Weights of a small GPT-style language model, trained from scratch on English Wikipedia: width 320, 306M tokens.
Each number is 200 + 40 x the weight over its row's rms, rounded and kept within 0 to 999. Layers, rows and columns count from 0. The size before them is the row's rms in percent of the matrix's.

# q: layer 5 attention query, 320x320, rms 0.0279, rows 104-123, columns 80-159
# k: layer 5 attention key, 320x320, rms 0.0279, rows 104-123, columns 80-159
q104,114,250,191,201,139,154,165,268,210,215,244,56,159,253,315,214,208,186,244,202,222,164,210,234,218,205,170,203,196,155,192,182,192,172,175,178,245,175,151,227,205,195,265,217,212,210,202,209,150,183,264,229,231,189,145,164,268,211,158,275,152,228,211,246,166,170,223,239,148,159,155,192,166,198,199,175,234,169,196,227,185
k104,109,143,169,208,180,245,199,261,233,264,215,182,200,199,211,257,198,235,282,322,179,193,191,174,192,236,189,146,171,201,211,204,239,177,205,215,201,174,106,234,260,237,185,229,191,181,173,229,196,198,198,249,119,262,249,159,172,197,193,214,160,229,224,234,251,235,168,133,226,241,256,150,183,174,235,230,207,207,213,214,164
q105,113,182,164,127,302,191,244,251,149,202,190,152,278,190,208,195,198,224,277,297,171,187,159,203,211,212,266,274,152,198,229,224,210,211,210,214,178,213,175,224,145,252,190,234,130,196,159,273,228,243,197,247,148,214,267,205,179,151,195,143,221,189,202,222,181,207,178,179,177,277,296,205,186,191,266,231,196,174,149,203,168
k105,108,210,153,181,219,163,195,225,164,178,229,168,215,240,226,131,188,251,212,189,238,173,148,221,229,205,215,250,136,291,180,161,168,185,205,213,168,162,201,140,194,228,232,292,206,153,196,156,167,243,190,263,234,154,212,157,246,185,227,178,232,267,205,216,173,167,100,221,211,178,216,184,156,192,169,232,205,189,180,173,256
q106,115,194,181,89,205,170,176,181,157,148,153,172,229,194,222,157,271,197,204,166,161,167,239,218,197,193,240,189,176,186,248,231,177,250,123,192,274,279,171,179,221,130,198,104,224,231,199,229,225,210,204,234,163,251,111,212,189,231,196,195,188,162,140,241,219,139,210,152,183,182,149,148,174,244,186,152,205,198,184,235,300
k106,114,124,196,129,244,239,196,192,194,171,148,183,200,193,252,214,217,211,138,193,160,162,148,233,238,164,220,206,119,164,204,250,163,166,155,112,256,273,225,233,180,151,181,193,183,280,152,244,234,218,152,220,177,101,174,170,166,131,181,195,185,226,206,145,203,169,242,243,241,202,239,150,172,303,192,188,233,199,198,295,207
q107,111,181,141,213,236,211,228,210,163,163,200,199,196,166,249,133,191,235,174,174,208,217,150,169,203,148,179,236,218,231,306,202,196,186,239,293,191,115,144,181,184,204,162,282,253,173,208,140,240,172,192,179,192,227,237,229,231,209,162,261,223,180,230,257,206,230,255,277,204,207,144,199,157,168,182,164,193,312,196,203,270
k107,108,166,159,194,293,145,219,247,181,183,117,237,183,177,228,191,204,202,242,189,195,156,225,204,196,106,191,188,180,201,255,244,240,211,279,245,228,204,170,200,192,286,225,219,140,240,222,97,131,206,256,196,172,150,278,196,201,197,192,262,191,188,203,200,186,165,270,241,160,256,202,158,203,170,208,203,209,206,193,211,220
q108,112,191,218,230,189,204,280,233,145,182,188,239,191,228,202,186,280,196,105,122,258,226,205,183,163,190,185,272,171,191,187,248,275,220,149,157,261,239,246,153,181,162,223,183,140,168,170,193,211,234,233,224,196,211,217,182,162,113,258,205,230,216,236,215,164,131,251,178,112,211,233,185,165,149,222,222,261,247,240,239,203
k108,110,132,204,215,227,203,153,190,166,248,257,206,148,230,194,193,309,173,196,122,237,228,158,203,232,186,195,183,237,180,184,204,221,221,126,126,182,210,224,202,187,200,199,243,202,198,149,250,266,201,208,213,210,219,238,168,166,173,205,211,148,206,195,232,208,189,193,181,152,180,140,238,176,189,193,228,172,232,265,176,239
q109,117,232,242,251,188,130,203,192,223,151,241,236,211,209,198,243,222,213,141,214,202,204,176,181,132,201,211,131,240,156,147,164,166,178,202,172,204,213,196,114,177,149,103,270,151,170,174,156,263,174,154,201,209,145,244,194,193,219,193,187,191,170,165,222,146,202,198,209,185,190,238,226,161,169,184,197,171,186,258,216,238
k109,113,261,245,259,244,197,185,220,215,126,255,173,176,252,192,201,232,202,143,302,144,206,214,167,156,202,250,212,220,152,137,236,169,240,159,167,206,193,213,136,175,218,193,228,165,145,252,183,200,233,240,193,220,157,196,151,254,219,263,123,138,156,180,212,230,161,165,233,161,111,261,180,222,199,190,217,212,172,225,210,311
q110,110,216,214,188,179,109,280,223,204,183,106,183,195,223,220,116,240,248,188,229,223,212,161,199,132,229,216,164,155,166,212,136,178,233,205,221,155,236,184,162,212,201,209,157,179,246,196,249,119,157,128,222,220,187,192,187,187,180,165,184,244,203,199,225,226,220,280,136,152,181,231,179,227,118,236,238,206,195,188,217,216
k110,109,248,243,175,211,218,207,199,191,219,187,201,139,265,222,179,239,261,208,230,206,220,159,202,118,201,232,230,220,160,239,162,166,170,198,256,203,180,180,218,165,216,222,195,184,156,154,211,137,250,62,196,166,188,109,263,211,221,193,126,240,160,147,193,201,142,178,152,141,186,179,159,179,123,183,181,202,276,193,235,174
q111,121,181,179,165,228,172,201,158,228,197,127,177,102,196,212,236,178,183,255,100,186,158,141,195,225,257,179,158,162,180,179,133,190,250,277,188,196,167,231,166,150,207,192,243,188,228,212,146,154,211,226,240,271,236,186,149,188,231,236,276,204,127,235,216,202,178,152,158,226,245,164,219,256,178,176,211,185,230,201,245,175
k111,118,209,239,202,244,190,214,201,200,202,204,226,247,208,222,202,135,203,184,205,194,193,161,179,161,195,212,185,240,156,177,223,178,267,272,128,175,196,177,207,108,159,170,249,214,186,227,252,188,215,184,240,175,253,286,278,185,241,217,173,131,128,259,214,234,245,113,106,237,148,177,181,222,173,197,226,162,162,182,193,240
q112,115,131,209,259,196,217,273,224,200,216,201,287,239,122,191,202,197,225,225,219,175,125,283,231,211,160,225,191,173,220,223,200,227,240,168,190,246,189,238,228,310,172,242,121,204,201,223,159,226,222,162,203,186,169,271,216,255,230,166,157,215,155,115,183,151,116,196,203,215,186,202,189,211,143,160,309,249,185,168,140,166
k112,117,180,160,236,204,183,234,236,137,173,241,236,243,182,235,199,204,207,257,300,161,158,242,296,213,174,192,188,178,195,295,234,211,190,183,140,217,197,264,170,206,211,272,211,244,255,215,164,216,241,210,197,229,149,181,191,261,252,188,192,226,170,162,163,198,211,248,225,227,269,192,226,206,170,205,261,225,234,212,149,219
q113,112,200,168,143,186,237,231,226,157,146,257,220,159,229,272,209,215,188,124,232,183,199,231,227,227,265,230,180,262,240,210,250,290,194,219,204,216,215,188,208,178,241,204,223,206,205,113,253,156,239,254,293,95,196,137,199,166,186,176,199,150,170,213,205,274,237,158,226,181,189,161,103,258,198,131,220,167,221,210,192,192
k113,111,254,254,100,214,262,207,194,176,207,169,253,249,233,141,217,162,256,127,184,259,122,134,225,174,176,240,119,272,228,221,196,196,161,238,205,211,301,209,193,166,278,254,198,273,153,131,241,174,210,113,204,164,221,194,186,130,261,235,151,150,202,231,242,216,255,229,214,129,167,301,163,172,195,210,272,253,180,237,248,234
q114,115,234,197,218,182,222,194,167,190,217,213,214,232,256,267,254,172,245,260,241,253,203,146,171,193,171,186,180,194,184,203,163,183,164,261,189,127,254,178,203,178,149,211,218,181,152,138,168,215,254,188,231,98,169,212,158,179,220,188,195,202,134,155,195,183,200,191,244,198,221,231,192,287,158,216,284,265,188,194,202,163
k114,117,301,120,169,179,164,250,157,142,171,101,208,228,261,290,230,208,224,264,215,226,233,146,162,162,182,153,148,209,214,155,150,244,190,144,167,119,237,138,215,187,196,163,186,179,182,185,213,221,184,186,227,201,241,241,209,245,194,250,205,233,184,172,245,206,154,220,171,206,209,262,174,211,253,176,258,237,235,195,171,218
q115,121,150,251,202,221,219,215,180,182,118,271,171,206,220,272,223,190,215,114,206,181,201,204,212,242,210,195,204,219,198,209,195,174,219,203,123,169,205,236,240,165,235,275,165,181,209,196,142,225,201,159,178,214,226,217,222,158,167,175,222,196,166,124,176,238,163,201,205,171,179,163,152,176,161,147,149,206,240,212,152,200
k115,118,125,149,238,218,247,211,211,163,213,223,236,229,183,211,171,188,169,150,237,251,146,254,205,234,269,164,197,202,165,101,178,171,187,292,166,170,197,233,231,213,211,222,203,187,181,197,240,194,215,174,99,272,224,200,185,183,177,195,205,203,169,226,176,227,125,262,217,263,107,205,159,258,167,203,250,237,191,212,220,192
q116,112,207,143,131,178,179,147,204,199,189,148,237,240,244,217,213,226,128,226,166,237,253,170,209,169,182,243,175,260,157,170,163,231,161,218,236,216,136,168,190,196,178,237,145,131,146,170,219,210,207,228,222,161,133,192,263,174,283,129,142,199,186,186,191,235,216,270,243,219,226,223,168,210,100,212,260,186,194,155,245,237
k116,109,191,164,137,179,215,210,197,259,188,223,255,251,236,249,266,267,153,252,231,230,139,207,147,143,143,210,258,239,236,187,195,234,157,232,196,171,155,234,193,234,236,231,172,244,184,179,198,181,196,165,224,206,104,232,207,115,238,234,170,137,181,168,207,237,253,290,224,295,316,213,191,248,99,162,159,202,160,130,208,189
q117,119,115,217,220,117,241,196,189,221,264,253,201,161,201,204,154,201,189,215,246,187,147,233,182,258,256,230,236,226,216,248,217,263,166,205,254,176,252,177,205,151,202,178,189,167,258,164,193,157,236,189,179,244,190,200,174,241,202,172,177,248,246,253,196,234,236,192,147,205,186,254,132,127,183,254,94,223,239,210,262,257
k117,118,119,260,271,139,207,285,174,186,231,218,204,274,207,205,267,168,190,224,164,163,201,161,155,233,269,227,259,198,176,184,245,140,184,186,246,251,262,206,216,155,133,203,182,133,234,209,104,179,211,149,275,182,178,196,171,190,161,218,185,202,239,180,159,263,191,222,189,176,150,200,248,210,214,195,129,281,223,181,232,329
q118,110,149,258,250,209,198,259,217,218,160,218,258,262,202,150,244,217,187,196,262,201,227,179,103,195,207,226,232,171,220,232,214,235,251,166,160,229,232,172,162,154,191,216,213,201,219,264,218,260,150,222,194,192,153,173,159,199,175,166,235,219,193,161,285,192,156,164,200,226,226,155,182,247,128,209,224,194,235,304,182,205
k118,113,199,210,210,215,199,169,193,163,229,231,256,249,138,172,269,243,178,228,218,159,182,158,209,283,150,187,216,135,200,201,301,258,210,181,204,189,204,171,179,198,224,169,193,202,224,254,195,176,246,201,167,197,141,230,104,185,137,190,253,232,287,151,177,166,179,184,195,162,172,173,205,243,218,231,225,216,189,205,128,163
q119,116,231,248,132,220,140,234,231,171,238,219,191,219,165,199,195,212,217,232,213,217,206,204,249,172,230,183,145,211,222,261,212,258,145,192,233,89,148,259,212,213,193,216,234,219,213,164,246,245,189,296,244,176,180,220,183,291,202,256,216,196,212,231,152,196,219,184,219,172,232,166,253,192,220,141,184,201,233,254,206,154
k119,116,125,246,196,167,201,235,242,115,185,200,136,211,199,151,196,234,145,190,171,214,174,217,262,226,201,199,223,223,147,214,175,140,167,192,219,187,163,186,207,203,194,227,231,203,198,208,329,219,201,235,176,209,201,221,201,220,194,233,268,216,186,199,166,262,186,209,196,212,204,176,163,165,143,181,190,173,218,195,189,216
q120,118,186,237,256,183,149,160,177,219,201,266,249,196,236,231,241,185,208,198,226,226,162,211,210,200,200,238,262,279,220,189,163,202,176,225,246,183,217,162,239,134,205,174,265,187,225,175,259,259,151,126,174,235,226,218,156,235,200,275,121,208,190,158,186,148,181,235,147,195,175,188,239,221,298,162,178,209,217,159,194,194
k120,118,215,189,226,188,210,267,214,172,189,203,228,173,183,256,199,184,159,235,199,169,202,174,249,253,177,214,289,261,207,195,118,202,178,254,231,216,194,186,185,182,227,188,180,114,211,255,128,292,175,203,163,207,189,249,189,165,155,219,109,229,220,180,247,110,160,230,170,179,239,219,227,277,209,172,148,245,240,192,207,229
q121,117,181,184,79,159,237,157,266,211,174,229,117,162,157,101,181,191,215,179,205,165,305,186,247,221,216,160,178,193,229,235,117,144,153,145,143,116,242,214,194,163,254,138,195,203,157,291,179,216,190,219,181,156,147,262,141,185,283,173,194,221,162,187,182,219,281,209,179,105,221,217,238,240,140,185,236,211,235,190,182,222
k121,117,147,149,178,190,202,177,267,240,168,155,115,164,186,117,187,161,204,248,194,186,259,276,199,163,233,171,225,223,211,206,268,154,209,159,198,204,250,199,218,220,168,178,184,179,233,227,170,191,249,209,159,224,248,157,146,221,252,261,179,206,115,220,200,232,255,214,240,241,273,250,177,218,192,210,256,255,200,213,223,166
q122,115,236,226,190,165,247,205,191,144,192,179,225,268,286,200,266,214,208,239,201,165,195,217,221,185,202,266,157,170,207,201,225,308,144,213,229,196,202,224,202,227,236,203,193,246,228,179,168,211,124,221,231,203,256,195,216,125,203,248,232,237,170,188,179,155,158,148,265,201,164,214,230,285,241,203,241,124,253,168,142,210
k122,118,265,246,256,135,209,212,176,223,188,183,210,294,229,255,260,214,215,156,195,172,214,251,181,181,241,202,213,227,240,206,201,230,185,271,226,209,209,233,196,232,221,237,210,276,214,143,174,207,198,227,190,177,253,169,165,119,178,289,229,268,159,189,142,199,265,147,259,97,212,194,194,248,247,217,237,162,278,249,168,145
q123,109,207,174,120,263,160,196,189,159,188,136,224,164,168,170,199,237,251,225,179,193,234,195,185,198,213,184,192,245,277,229,171,169,143,144,139,214,131,248,187,169,270,158,158,240,255,213,206,250,190,197,233,267,222,229,124,228,183,145,184,151,191,142,197,185,196,223,164,258,234,278,233,167,192,298,124,246,250,151,230,205
k123,111,257,208,130,228,124,192,217,216,197,239,165,181,138,201,160,226,161,188,180,231,220,157,193,169,175,191,237,160,225,183,209,123,137,213,197,208,172,264,222,221,246,252,182,239,190,220,199,125,214,161,176,242,234,286,150,197,112,173,176,223,175,118,155,204,141,109,207,235,199,214,246,146,208,208,87,238,266,192,212,186